From a checkpoint of a small transformer trained on Wikipedia: width 768.
Each number is 128 + 24 x the weight over its row's rms, rounded and kept within 0 to 255. Layers, rows and columns count from 0. The size above them is the row's rms in percent of the matrix's.

# layer 7 MLP down (transposed), 3072x768, rms 0.0309, rows 366-434, columns 432-479
size [ 96  99 107  99 100  98 104 102 104 105  93 103  88  98  96 100  95  98  98 100 106  94  94  94 102  94 107  98  90  98  97 102  96 106 102 100  99 104  97 111 101 103 100 109 107 101  99 102  99 101 100  96  97  94  96  95 101  95 104  88 100  99 101  99  94 101  97 162 104]
[[105  82 108 131 108  79 106 153 153 138 139 113 117 107 125 143 130 145 110 174 173 133 150 115 164 126 134 144 115 139 147 112 109  85 108 106 136 134 145  96 127  97 124 118 123 110 152 121]
 [ 80 141 139 127  91 114 205 132  86 161 144 100 147 152 133 131 124 169 105 118 149  85 143  98 116 133 159 119  56 150 133  54 126 151 112 130  97 102 148 133 121  85 129 163 153 125 116 139]
 [146 157 111 165  80 131  95 123 158 155 153 116 170 185 100 150 154  58 111  90 129 154 144 150 151 127 150 146  96  83 135 114 163 159 132 195 150 133 162 174 130  86  65  81  78 162 126 114]
 [115  84 188 131 170 124 170 131 130  82 136 140 122 105 140 115 152 111 111 137 113 133 112 121 140  78  81 117 167 136 120 143 119 130 138  89 133 113 129 123 114 102 109 135 132 135 126 146]
 [124 167 109 110 133 108 123 112 137 137 106 121 133 112 107 118 147  87 117 141 123 126 157  77 146 129 119 160 142 155 140  93 131 134 123 133  85 149  75 119  92 120 135 129 136 141 126 132]
 [166 155 111 119 189 122 125 107 150 136 138 175 162 139 114 117 151 156 111 135 150  94 107 115 166 123  91 151 145  89  93 151 114 118 139 145 126 121 125 137 127 130 136  86 121 139 169 113]
 [ 94 112 107 156 136 109 144 138 130 106 126 161 129 114 157 146 140  87 117 134  93 159 109 129 145 104 206 157 115 117 185 166  98 151 104 144 113 143 125 156 132 140  98  95 116 175 122 115]
 [165 159 111 131 151 106 123  99 134 134 124 100 166  75 165  64 113  99 134 123 114 103 131  97 160 124 115 112 137 108 134 155 128 106 121 102 118 131 151 186 130 102 148 160 131 118 164 131]
 [117 124 148 135 122 167 154 166 171 163 122 142 140 166 167 107 113 122 162 128  89 125 139  89 106 156 157 119  89 129 178 112 136 135 135 128 164 132 108 105 102  98 138 141 100 105 150 135]
 [117 163 130 108 144 105 129 120 116 120 151 144  93 152 165  91 134 113  93 158 119 135 149 134 170 132 110 101  93 164 152 138 143 125 142  61 146 131 104  98 104 130 139 116 157 130 139 121]
 [ 99  95 125 107 130 111 164 147 151 109 100 128  94 160 135 138 120 101 144 154  87 110 148 142 144 163 128 150 111  92 118 149  90 138  86 127  88 139  83 140 114 201 112 153 137 124 147 167]
 [ 96  79 148 153 171 125 109 164 124 147 158 110 101 123 140 138 142 160 176 140  98 135 115 126 133 144 115 152  92 149 137 102 100 159 109 126 132 113 105 128 126 150 140 140  87 147 113 143]
 [159 123 142 145 135  99 121 128 110 146 125  92 114  52 163 102 117 146 105 183 126 193 137 156 106  80 152 126 119 129 157 106 145 134 129 103 114 117 148 161 129 114 157 126  87 142 110 142]
 [ 98 180 161 158 103 136 154 141 159 122 102 151 104 132 162 124 123 149 145 111 125 118 155 150 130 128 121 136 154 106 141 159 127 118 162  76 115 147  96 177 143 147 145 131 159 105 110 155]
 [167 134 147 127 135 145 148 133 117 130 132 143 114 115 140 111 152 113 131 149 155 119 113 119 148 106  98 136 123 123 133 112 145 121  61  82 140 132  90 148 122 158 122 131 143 147 138 119]
 [118 133 110 112 176 110 132 146 101 124  34 131 130 177 150 213 139  73 158 120 118 122 127 134 151 148 137 124 115 103 106  99 131 161 149 121 134 116 128  94 133 121 137 156  90 155 159 158]
 [149 143 106 138 136 125 139 147 169 118 132  92 141 121 116 119 128 103 115 117 114 101 118 127 157 153 149  92 161 169 173 128 218 124 130 117 149 129 129 113 159 156  99 136 115 108 150 126]
 [108  91 173 124 126 180 105 102 120 155 142  92 152 125 134 155 139 136 175 156 104 102 108 172 127 105 164 126 160 133 136 172 116 146 113 113 137 125 101 115 165 158 171 151 128 175 114 121]
 [126 104 182 110 152 110 106 129 152 108 126 128 167  80 122 162 130 161 122 151 114 138 122 126 107  97 124 109 131 114 118 147 127 118 136 126 122 110 155 121 113 125 154 111 182 135 132 134]
 [129 122 113 111 112 156  94 122 122 127 149 151 159  98 183  72 109 126 111 141 159 138 112 130 185 156 145 125  95 175 188 136 177  98 146 132 108 130 136 101 134 122 115 116 149 115 115  98]
 [115  83 146 135 125 107 150 126 131 127 152 125 121 144 159 138 104 118 112  94 102 141 126 106 127 136 141 107 136 143 123 150 161 115 206 171 159 153 192 149 132 155 114 166 126 112 122 106]
 [140 104 128 161  72 101 131 127 110 117 124 188 135 111 128  97 131 127 130 125  96  94  95 126 124 124  97 106 133 143 138 127 124  99 120 133 143 146 180  97 114 133  99 108 110 138 152 140]
 [128 144 117 118 110 150 121 122 180 163 121 100 149 141 126 113 120 135  81 140 125 132 165 122 114 120 176 145 116 118 151 113 172 105 102 119 102 128 131 110 128 139 101  49 111 133 134 110]
 [148  80 150 161  99 115 105 101  85 171 131 157 172 139  95 142 144 115 138 106 114 151 177 127 118 150 134 127 142 156 172 121 194 135 138 141 125 132  94 102 121  75  98 138 134 132 110  87]
 [137 140 102 115 116 111 115 120 116 115 128 109 148 145 157 135 130 127 108 151 152 146 183 113 110 168 132 106  98 149 116 154 125 133  76 138 136 140  81  88 117 151 130 107 105 183  75 122]
 [139 132 157 161 110 143 151 131 118 113  96  86  97 117 141 120 117 127 119 137 149 175 148 127 138 120 162 124  95 113 158 145 145 125 122 137  56 152 130 202 129 149 170 150 134 140 138 106]
 [122 131 131 149  80  66 117  92 105 151 153 116 148  94  82 121 152 117 118  84 179 157  77 100  96 148 122 128  73 138 153 128 154 143 130 111 133 115 123 121 125 149  75 106 106 131 123 104]
 [127 128 113 116 163 170 138 136  95 131 109 145 139 143  87 137 144 113 117 112  86 131 139 120 173 114 107  86 117 139 107 127  84 114 150 176 150 148 143 111 136 108 129 112 174 125 112 163]
 [104 137 130 148 119 140 122 110 141 174 164 156  86 154 123 142 154 146  91 176 155 104 157  78 120  99 120  93 124 114 118  85 107 116  74  96  96 133 132 105 154 138 135 106 191 105 101 141]
 [145 108 129 175 146  95 145 126 145 147 175 145 143 107 129 162 147 159 154 113 140 126 116 126 134  72 164 133 102 124 149 177 141 163 117 128 180 122  82 121  90 118 123 104 103  78 139 168]
 [135 144 174 126 123 146 134 138 120 113 111  48 117 146 126 143 143 138 184 119 132 149 156 126 146 142 186  67 140 139 146 140 126 125 130 104 104 129 141 126 121 172 141 110 123 150 122 151]
 [129 148  99 153  98 149 134 101 125 178  95 114  92 135 109 162 155 160 117 100 157 156 141 201 110 129 146 100  99 107 110  67 166 112 180 160 144 131 141  92 118 100 129  72 172 147 136 147]
 [117 146 124 157 130 126 106 146  92 163 159 163 139 138 102 151 148 135 113 159 159 108  97 154 134 126 118 148 111  88 146 160 139 102 100 116 157  73 119 100 156 129 127  99 129 165 136 145]
 [137  71 137 136 121  77 150 135 167 155 160 115 104 117 121 137  84 139 101 178 148 149 121 144 139 111 125 140 101 145 152 136 118 102 156 114 104 118 141 149  99 139 118 130 143 156 172 131]
 [ 91 114 130 124 139 190  97 110 139 151 136 122 121 151 146 124 100 139 124 125 101 144 134 178 134 126 137 179 115 149 150 136 112 116 155 167 155 114 161 153 161 109  96  98 149 124 120 119]
 [139 108 154 136 118 112 109 126 109 156 113 113 152 122 129 122 132 115 113 137 101  97 126 159 150 102 133  99 138 155 130 112 102  95 141  97 143 122 138 141 135 135 129 150 150 150 124  87]
 [147 112  90 121 124 122 132 127  80 128  76 115 122  58 114 112 133 123 131 127 143 115 137 126 127  94 121 162 105 148 112 123 118 123 149 159  92 133 120 129 157 121 128 168  70 139 128 128]
 [ 96 156 147  92 137 168 164 118 114 139 161 103 113  92 136 115 125 148 143 109 120 141 114 139 101  94 102 109 133 158 159 135 154 108 127 106  96 157 161 100 114 129 184 124 129 117 133 136]
 [137 116 145 122 104 134 132 143  92 116 161 122 114  99 153 125 141  95 131 154 123 131 123 114 118 123 133 119 140 144 114 143 120 143  94 154 139 127 135 141 120 155 113 122 154 170 117 133]
 [104  89 124 143 106 164 163 131  59 118 176 138 126 128 184 103 153 156 119 113 116 139 151 102 152 156 146 131  69 143 142  73  82 133 111 144 165 129 130 136 146 117 117 123 110 124 151 145]
 [ 96 126  93  93 131  93  84 142 123 115 124 165 131 126  90 111  83  80 128  76 151 137 147 144 151 141 129 131 141 124 105  61 107 135  92 138  95 160 149 140  86  99 144 133 135 138 158  90]
 [140 128 146 124 138 104 177 144 165 121 166 106 101 168 145 135 183 120 117  85 122  87  99 129  91 100 118 116  96 119 101  99 136 161 145  98 148 107 130 135 122 176 117 142 133 157 137  95]
 [127 126 126 116 105 149  74 134 117  85 127  80 142 155 105 149 123 166 131 142 120 122 173 121 153 137 104 119  82 104 123  96 132 136 128 160 108 128 133 150 130 128 119 104 133 168 132 104]
 [110 156 108  92  98 141 140 117 129 136 128 156 119 138 153  96 134 123 117 108 153 134 143  99  98 157 159 128 114 145  73 164 107 114 100 148 126 122 151 146  95  84 115  95  95 128 131 147]
 [117 129 139 101 126 134 159 115 160 151 165 131 120 155 116 150 138 116 120 125 128 127 117 161 147 134 185 143 169 160 106 128 124 147 122 124 121 146 131 146 114  85 139 122 102 149 129 101]
 [143 140 144 127 118 173 107 151 109 144 125 152 163 170  93 162 113 113  75 140 126 141  81 112 121 160 161 122 117 120 147 100 144 148 129 140 155 143 101  73 112  92 186 119 135 144  79 132]
 [147 169  75  95 124 136  62 117  94 149 145 148 178 117 133 147 135 135  98  96 153 125  80 109 102 155 138 102 170 141 101 116 104 105 103 141 145 175 105 117 133 124  84  95 121 106 145 131]
 [100 136  90 101 145 158 122 131  64 138 124 124 115 147 141 127 153 135 126 125 146  90 141 137  89 131 109 121 100 157 124 124 112  89 135 107 109 131 123 147  88 123 126  92  92 161 137 130]
 [ 99 165 156 114 168 104  90 117 126 132 120 150  99 124 103 144 124 128 138 135 136 130  78 114 139 105  97 118 146  92 137 115 133 138 105 138 118 126  89  71  99 122 120 109 102 117 118 123]
 [103 124 115 116 157 166 126 133 170 138 160 139 151 118 167 129 163 111  99 140 105 133 179 147 111 101  86 158 148 153 153 148 107  84 134 147 145 147 106 119 138 157  97 150 148 127  99 117]
 [119 152 121 162 147 106 103 118 117 117 119 178 119 122 134 109 108 129 142 153 149 137 117 108 150  75 117 108 138 107 103 148  96 139 126 143  81 106 214 139 126 150 107 109 177  84 153 121]
 [116 125 110 128 143 131 148 135 145 140 117 132  96 156 162 136 133 129 132 114  97 135 117 137 147 150 164 126  83  98 119 124 148 150 103 132 120 141 167 112 156 133 145 123 139 146 139 168]
 [107 148 109 132 101 142 155 145 136 147  98 110 121 106 130 121 162 152 110 142 116 134 155 138  69 121 145 149 169 131 122  80 118  82 185 108 104 148 120 151 103 154 163 124 129  84 142 150]
 [120 181 162  99 111 156 163 100 135  85  80 157 116 149 132 130 113 101  80 174 140 105  95 104 181  97  85 133 109 137 165 111 117 113 106 114 134  71 138 116  89 115 143 129 116 126 105 139]
 [135 124 130 142 116  88 104  89  99 111 165 115 133 115  71 118 124 120 155 147 102 151 147 127 107  97 136 118 135 124 105 138 153 117 134 147 131 176 129 143 160 144 165 113 118 129  96 118]
 [123 147  98 120 117 135 131 162  69 106 113 152 135 174 123 124 100 141 111  96 162 153 150 111 137 106 136 105 123  93 132 172 123 120 128 128  85  84  84  71  83 112  77 142 121 101 105  64]
 [142 154 106 149 141 125 140 107 154 172 136 154 137  97 172 132 161 127 174 121  85 102 107 132 160 158 105 107 119 127 162 133 140 136 128 159 113 117 135 143 117 100 195 109 102 140 108 129]
 [120 139 128 112 219 132 130 149 134 131 192 111 140 132 130  95 141 160 144 120 160 105 135 140 138  99 125 120 127 135  86 143 139 107 136 139  62 119 119 171 129 137 120 128 118  89 149 110]
 [ 97 122 155 144 117 139 155 130 137 139 123 185  95 150 111 174 115 112 135  98 108 130 107 115 154 172 137 152 131 137 129 155 166 144 130 139 119 165 146 128 133 142 138 125 109 115  95 102]
 [106 118 177 136 115 139 105 116 152 143  72 140 158 121 127 112 134 124 109 106  94  83 134  99 160 105 114 124 122 140 135  89 158  99 121 109 144 123 134 125 142 151  95 134 156 116 121 161]
 [158 119 157 118  88 159 100 118 157 156 154 141 140  89 100 177 117 170 131 157 147  88 136 175  91  87  98 178 146  97 112 107 129 121  77 104 125 125 115 143 168  90 107  71  95 124 127 130]
 [129 123 121 108 125 116 115 126 101 127 171 153 135 153 107 138 126 107 114 138 127 144 114 150 109 137 133  96 122 130 159 112  91 156 156 139 155 131 163 109 102 128 127 156 130 155 136 130]
 [135  77 149 140 116 155 109 109 148 119 116 139 117  87 149 119 123 127 112 128 141 123 148 163 170 136 137 130  84 145 195 123 109 110 141 133 105 108 122 126 153 112  99 150 121 144 123 147]
 [121 133 139 149 103 102  93 123 144 110 144 120 113 142 132 138 131 152 141 138 152 102 119  97 146 102 163 164 137 154 119 109 129 133 116 178 137  98  99  75  97 146 145 159 112  96 116  81]
 [167 135 164 110  62 106 149 137 125 127 134 114 134  92 135 121 152 118  86 118 155 145 152 182 101  92  95 120 126 129 141 136  70 126  95 119 127 148 151 114  97 121 140 166 116 129 114 151]
 [112 170 129 115 117 160 129 102 193 112 128 133  95 127 109 149 139  96 120 142 139  85 140 114 108  97 117 128 143 170 130 122 129 113 116 171 119 106 109  94 119 116 132 137 140 148 109 155]
 [124 150 137 195 104  84 114 118 130 121 138 133 135 101  64 155 149 124 161 131 118 141  92 132 170 144 120  99 107 127 122 131 143 100 140 129 140 100 137 142 129 148 145  75 126 115 180  92]
 [142 134 123  92 109 140  97 141 135 189  11  94 124 155 149 119 109 159 140 120 143 138 123 151 125 127 121 138 200 149  92 112 124 130 126 129 138 150 122 135 142 149 123 122 153 122 118  91]
 [119 117 143  81 166 125  93 119 125 163 157 148 141 144 112 111 102 113 127 170 133 104 132 152 123 117 123  97  90 155  78 162 113 104 139  95 101 130 111 159 124 107 125  70 112 153 107 134]]
# layer 7 MLP up, 3072x768, rms 0.0315, rows 367-435, columns 432-479
size [101  99 102 109  99 103 104 108  94  97  96  95 102 102 101  98  97 102  97 109 103  99  97  96 100  99  96  88  96  99  97  98  94 102 102  99  99  96  99 104 102  97 105  99  98 101  99 103  98 100 102  99  96 100 103  97  91 103  91  98  98  96  99  98  99  94 147  99  94]
[[129 159  87 100 114  92  93 122 133 143 124 130 141 167 117 152 131 110 110 139 112 114 115  79 142 145 127 140 107 120 156  57 100 153 179 135 129 139 141 174 153  85  85 147 145  94 128 127]
 [148 107  94 144 107 112 139 148 107 150 149 107 127 130 112 161 152 123 114 136 131 131 133 124  94 128 151 143 114 124 136 151 117 114 126 137 131  97 160 108 108 114 124 117 160 160 153  91]
 [131 154 106 118 141 141  95 153 189 170 124 106  93  99  85  60 116 118 109 125 144 109 145 149 140  97 114  91 116 145 132  98 113 115 115 111 172 143 103 105  99 102 143 144 144 121 142 121]
 [ 97 129 152 105 106  48 146 147 135 119 126 142 113 129 135  78  99  88 117 141 129 129  99 144 127 158 100  89  85 165  99 137  89 107 138 120 102 120 124 141 136 140 147 118  76 166  99 112]
 [145 115 134 140 145  87 151 130 111 136  91 142  95 111 131 126 146 131 174 120 158 124 133 134 109 130 115 125 138 140 149 112  90 138 100 122 115 122 110 135 124 102 147 158  88 149 157  86]
 [ 95 110  99 127 144 142 119 116 111 162 121 140 110 167 120 137 124  99 122 123 123 135 148 153 129 124 135 111 151 122 135  50 142  94 168 108 111  93 135 121 100 142 113 113 110 109 105 185]
 [142 121  94 154 117 142 149 135 137 134 150 106 131 119 149 146 163 135 128 138 142 137 144 120 126  84 114 126 154  94 155 160 103 129 123 100 109 125 135 125 106 131 121  91 166 118 136 160]
 [111 145 139 108 143  95 118 128 146 160 113 138 162 110 115 110 137  99 128 163 129  99 117 129 117 165 101 171  83 127 136 113 104 136  84 150 107 102  95 134 132  98 147 120 130 172 113 170]
 [158 119 140 164 151 126 169 126 157 111 102 124 125 122 159 137 173 130 107  95 121 108 146 124  57 120  84 159 148 127 177 122 132 148 150 130 174 108 172 128 117  96 155 134 125 118 161 120]
 [178 133 131  99 139 132 130 164 139  98 116 143 148 129 133 131 126 128 139  72 203 142 137 120 151 115  92 117 125 168 111  71 105 123 144 115 113 100 121 105 114 144 120 131 148  63 114 112]
 [149 185 111  77 125 174 147 136 141 142  70  92 121 114 140 130  81 152 164 112 140 122 110 139 116 163 149 115  97 100 185 116  87 140 129 102 129 106  92 100 147 112 114  96 152 152 163 133]
 [145 116 104 139 121 160 137 149 136 137 149 144 147 146 115 148  90 157  82 104 130 107 159 165 136 151  90 118 118 128  85 118 117 130 119  92  88 128 115 106  78 175  99 169 165 161 109  85]
 [120 165 122 121 144 160  91  95 109 156 111 145 135  82 159 146  76  83 114 125  98  99 167 116  93 110 121 115 101 161 121 128 187 124 154 131 121 130 175 165 101 146 125 104 144 135  92 155]
 [120 129 155 117 116 158 169 113  89 144 118 116  56 129  71 191 150 129  91 120 129 115  71  95 110 110  86 121 146  98 121 128 115 170 129  69 132 129 129 108 127 120 106 157 138 159 130 142]
 [120 110 136 119 120 110  79 101 123 107  99 163 136 150  72 124 109 110 102  71 147 137  96 107 164 163 117 108 107 130  94  84 125 106 129 118 135 129 129 149 136 109 139  88 113 137  94 176]
 [ 98 131 146 113 104 140 144  70 125 133 137 112 128 124 119 147 145  97 145 131 126 120 135 128 115 132 152 116 105 103 118  96 147  89 150 106  74  98 149 117 143 148 147 120 169 149 136 107]
 [126  93 129 111 113 111 121 116 120 159 109 113 143  91  87 119  81 125 105  91 131 118 175 151 124 115  96 129 116 111 151 101 134 116 111 134 145 133 144 150 135 125 163  89 163  93 105 152]
 [146 100 130 124 147 127 144  96 112 148 110 165  76 144 133 150 140 122 152  93  97  97 132 140 145 114  88 132 127 136 152 131 135 103 159 118 124 100 144 114 144 109 141 177 140 159 132 114]
 [114 101 108 168 137 174 142 164 129 121 156 107 112 108 124 105 121  83 153 110 125 117 116 112 119 137 120 102  97 145 136 121 129 106  92  68 107 120 127 117  95 103 145 128 158 162 155  75]
 [126 121 120 102 137  96  87 108 119 136 105 131  90 141 164 127 138 106 125 133 176 105 110 172 152 160 110 141 123 136 100 136 155 131 113 155 107 136 134 159  99 114 143 108 141 163  94 206]
 [124 182 125 105 172 129 123 111 149 108 176 155 157 139 147 158  64 153 148 107 118 100 175 160 133 136 119  78 125 146 144 148  89 113  76 100 124 119  92 109  68 122 104 125 180 182 136 149]
 [ 96 174 164 132 136 139 136 108 109 181 100 144 126 130 153  87 120 137 151 173 124 127 123 107 102 128  88 138 135 169 121 177 151  95  94 121  96 110 109 106 148 138 138 200 115 161 105 118]
 [137 129  95 148 113 136  65 142  94 106 143  71 100 144 137 111  94 131  72 105 134 102  88 130  92 115 132 134  93 135 115 141 143 135 139 119 147 127 173 113 180 134 142 101 148 147 123 151]
 [134 171 131  95  91 115 124 153 169 102 123 118 134 162  69 132 151 191 129 140 130 124 145 138 133 117 128 131  99 105 120 163 121 144 119  90  83 142 155 138 111 126 138 155 154 110 140 120]
 [155 137 118 132 142 143 116 156 140 107 139 106 129 130  97 104 173 126 121  96 104  97  98 129 101 130 161 116 136 125 105 162 115 145 124 126 185 121 130 170  85 157  92 129 121 168 154 106]
 [151 111 129 144 120 188 143 142  89 125 110  97 150 127 117  84 119 141 131 163 153 102 105 149 155 104 131  95 106 138 154 129 128 115 127  97 132 148 155 140 129 138 132 126 151 131 108 169]
 [ 94 138 141 132 138 131 162 120 110 173 106 134 129 142 119 132 102 115 137 139 113 134 167 133 108 146 114 102 140 119 147  97  97 138 139  99 153  52  82 138 120 102  96  76 129 127 110 136]
 [154 153 119 119 137 108 105 149 158 126 101  82 145 129  99 120 117 115 138 132 130 117 159 138 121 163 130 146 129 157 116 113 133 139 124 122 122  89 103  79 101 133 100 143  97 137 106 138]
 [138  95 122 148 145 172 116 138  98 127 114 143 117 162  99 160  94 162 159 133 101  99 130 159 143 129 130 118 100 128 127 123 112 128 129 158 113 119 113 135 137  62 134  83 140 138  66 147]
 [152 127 130 128 124 185 113 151 112  86 148 129 118 144 148 130  92 117  84 181 163 136  99 148 127 119 169 121 126 127 113 125 116 164 100 167 155 104 134 143 124 108 112  91 118 126 102 124]
 [151 118 129 165  87 128 110 139 148  91 130 160 131 134 141 123 151 174  96 157 138  92  75 109 139 146 149 128 116 138  83  88 124 120 133 140 100 148 123 130 124 103 156 106 126 142  88 136]
 [128 134 128 121 128 128 123 148 121 148 155 130 111 156 153 130 167 147 143 131 126  72 110 173 133 118 130 112 128 139 108 117 172 126 140 168 107 141 135 116 147 113 140 106 121 122 128 119]
 [123 113 140 143 150 151 129 117  87 162  92 133 123  81 125 193 107 129 117  84 136 127 122 134 116 135 146 111  93 112 154 141 113  96 104 144 111 118 150 116  93 158 159 105 102 108 161 103]
 [129  95 138 131 129 158 147 144 174 146 132 117 101  88 145 151  91 154  62 137 123 129 126 140 130  92  98  90 122  88  93 128  99 117 115  98 117  86 120 121 114 185 127 145 102 139 150  83]
 [108  91 104 122 177 129  88 146  56 133 159 113 132 139 160 146 129 120 125 139 149 118 116 139 141 167 153 152  96 140 149 137 139 147 141 130 115 125 129 151 126 122 157 107 119 118  91 157]
 [170 124 101 111 160  57 110 131 107 139 137 111 173 128 120 144 102 129 121 104 122 128  83 132 101 112 163 117 136 155 119 146 167 130 170 138 127 153 124 167 126 119 105 173 113 130 101 117]
 [134 134 134  99 120 112 134 110 153 127 135 109  96  94  96 107 126 154 137  96 137 147 137 159  68 126 112 147 130 154 130 135 106 107 108 117 136  93 111 169 160 120 138 131 147 175 144 165]
 [127 127 116 131 125  87  88 131 150 169 132 119  90 125 114 172  79 123  98 136 103  97 122 165 106 143 123 121 144 120 133 123 150 140 156  85 133 121  70 176  68 110 130 148 134 110 130  96]
 [117 109 124 134 117 125 178 153 124 125 134 107 108 146 145 150 123  89 146 144 100 130 105 167 136 111  85 142  63 125 118 154 121 100 136 143 118 102 137  62 110 106 120 112 159  98 120 135]
 [147 101 116 133  82 116 117 143 152 156 130 113 143 140 112 158 136 169 125 134 127 108 125 122 116 145 109 101  89 107 143 140 169  93 119 128 148 126 145 190 157 141 110 170 135 137 157 185]
 [119 126 156 112 105 186 110 135 124 143 140 132 117 121 159 137 127 120  97  96 130 108 135 127 133 126 106 109 161 116  94 126 158 114 157 125 129 123 137 109 115  99 128 160 159 114 131 122]
 [151 163 127  83 134 140 136 130 136 109 125 108 112 130 129 142 136 107 113 121 154 117 119 125 114 137 136  81 108 120 151 172  73  91 103 105  99 125 128 136  67 160 140 108 117 139 131 124]
 [111 123 101 141 135 126 109 121 157 163 156 115 113 108 146 169 126 164 137 134 150 118 100 137  93 106 142  66 142 116 110 147 122  72 112 128  94 108 120 131 117  90 141 141 121 126 142 102]
 [ 90  96 105 145 152 122  93 117  99 132 117 133 102 130 116 120  93 139 143 102  88 130 139  69  92 120 111 123 107 117 135 147 115  88 122  98 133 142 118  93 105 143 110 128 106 101 115 148]
 [102 149 105 105 149 139 116 117  76 120 145  88 128 115 173  92 144 148  90 144 125 123  95 121 111 166 132  88 143  90 146  92 106 106 136 119 139 109 125 151 145 121 118 110 117 101 140 163]
 [121  79 144 152 135 144 122 106 136 143 129  94 126  83 100 104 147 156 133 118 126  99 157 121 142 130 127 127 127 125 120 111 139 114 101 122 159 118 141 139 118 110 137 102 170 128 128 127]
 [127 145 160 116 116 134 143 148 117 146 104 138 122  93  95 161 146 116 110  99 116 115 117 110 103 146 131 117 141 109 107 156 139 133 163 127 121 169 125 157  74 127 128 210 143  94 138  98]
 [128 136  99 131 140 143 106 188 121 143 152 159  92 105 134 131  81 110 135 104 147 115 137 122 119 157 118 131 134  78 121 169  78 162 152 135 127 118  89 153 109 128 140 133  99 152 119 128]
 [161 144  98 118 105 123 115 131 112 137 159 117 133 142  85 125 129 106 122 115 122  94 139 134 106 104 123 138 106 103 103 134 125 125 120 111  58 110 106 110 130 136 107 128 203 158 118 166]
 [128 126 110 120 126 126 128 133 110 148 130  97 116 153 156 110 110 139 124 118 141 124  91 112 118  98 107  70  98 147 108 122  75 116 146 149 150 128 102 142 170 109 113 113 134 124 125 150]
 [ 94  79 142 135 115 116 143 114  76 128 112 150 112 116 113  95 155 147 135 137 131 116 137 120 155 136  92 148 153 121 129 107 129 135 118 106 142 122  89 102 155 144 134 133 157 106 156 117]
 [174 143  82 135 131 128 150 128 128  77 100  93 135 158 114 130 145 145 152 119 116 124  97 180 145 115 114  89 114 110 162 110 141 109  98 132 117 139  78 113 141 128 119 127  99 161 151  65]
 [167  94  94 108 116 138 158 149 112 200 125 110 145 117 108  88 100  94 114 113  88 142 113 145  81  93 112 141 129 175 111 113 113 131 160  85  88 115 173 183 128  90 116 106 108 107 118 133]
 [105 112 103 130 128 124 118 135 102 147 126 133 140 111  96  94 131 142 105 131 105 118 151 178 122 115 132 107 135 124 162 131 109 144 161 127 124 172  98 162 113 120 142 130 144 149 132 150]
 [130 110 149 129 139 165 124 101  85 118 139 143 151 180 112 114 152 116  57 127 105 100  88 113 134 134 124 145 113 120  86 127 118 127 146 117 111 113 137 164 163 137 106 148 130 116  98 131]
 [138 130 131  70 138 125 166 168 106 131 115  92 130 147 110  98 104 174 124 139 143 129 146 188 102 101  91 135 147 124  95 134 139  87 129 117 118 134 175  62 100 138 168 119 154 161 111 127]
 [169  89  96 107 114 112 156 117  85 128 100 167 178 138  67 114 163 126 139 141 162 126 147 128 127 137 123 107 117  92 117 110 113 119 134 137 135 130 106  98 121  93 127 134 142 176  69 143]
 [133 112  95 128 137 154 118 107 145 152 129 114 143 143 133 129 146 160 124 156 126 127 115 128 131 107 113 149 155 104 120  91 156 150  79  94 143 114 126  93 140 133 137 163 142 127 126 135]
 [ 81 134 107 124 150 145 163 145 134 152  78 126 121  83 122 155  88 125 161 146 146 111 131 172 111 129  83 110 106 152 158 198  96 133 146 166  88 152 143 119 130  93 119 124 135 109 133 105]
 [133 123  91 114 127  97  96 131 152 175 136  72 132 137 110 115 126 150 137 187 153  82 146 117 155 137 145 124 120 119 168  82 130 105 160 140 150 140 112 110 143 121 144 112 117 147  79 172]
 [ 93 142 139  91 127  81  96 165 152 153 157 122 126 132 143 120 101 119 127 123 154  87 124 137 126 144  86 134 115 137 135 114  99  90 118 129 134 131 114 148 108 145 104 135 123 130 114 109]
 [118 118 138 153 139 145 161 118 119 121 122 141 111 118 101 120 123 135 115 165 101 111 138 152 120  95 146  95 111 110  99 136 138 153 104 139  79 105 186 130 127 111 104  81 138 162 150 126]
 [156  86 100 126 158 134 139  95  95 153 115 110 124 106 121 140  97 153 128 116 107 129 107 110 134 122 114 119  85 102 118 153 119 127 136 134 153 139 139 126 156 169 217 124 103 170 120 152]
 [156 146 102 102 158 152 119  86 106 131 141 157 104 136 113 135 140 145 124  79 146  90 119 117 134 117 151 122 137 146 146  86 137 152 133 170 168 131 108 128 119 100 135 111 114 148  97 140]
 [156 129 123 130 146 112 149 143 100 120 135  99 106 111 109 110 172 120 119 130 105 135 170 113 126 111 106  98 160  82 115 179 141  77 170  83 115 126 157 118 103 140 144 109 135 173 156 151]
 [161 149 137 143 119 166 106 142 155 162 115 125 106 158 166 127 125 133 134 102 123 120 147 111 123 130 157 115 146 156 141 140 142 150 138  99 117 144 127  97 117 156  99  92 157 163 136 140]
 [138  92 104 107 124 142 100  86 121 143 141 114 137 107 134 127 110 151 114 120 127 104  98 147 115 131 147 142 116 138  95 108 145 118  90  90 120  64 192 146 124 105 139 132 157 135 109 113]
 [124 141 102 138 113 123 157 111 129 108 122  92 138 139 119 153 121 187 127  76 114 100 120  87 137 120 154 133 129 112 128 110 123 125 167 114 136 115 144 133 116 143 131 137 167 150 149 145]
 [115 109 116 118 130 134 165 104 163 150 147  96  88 167 167 129  61 160 147 121 102 122 126 143 119 128  96 124 150 155 112 126 105 141 158 128  66 145 129 146 165 127 108 173 106 131 103  99]]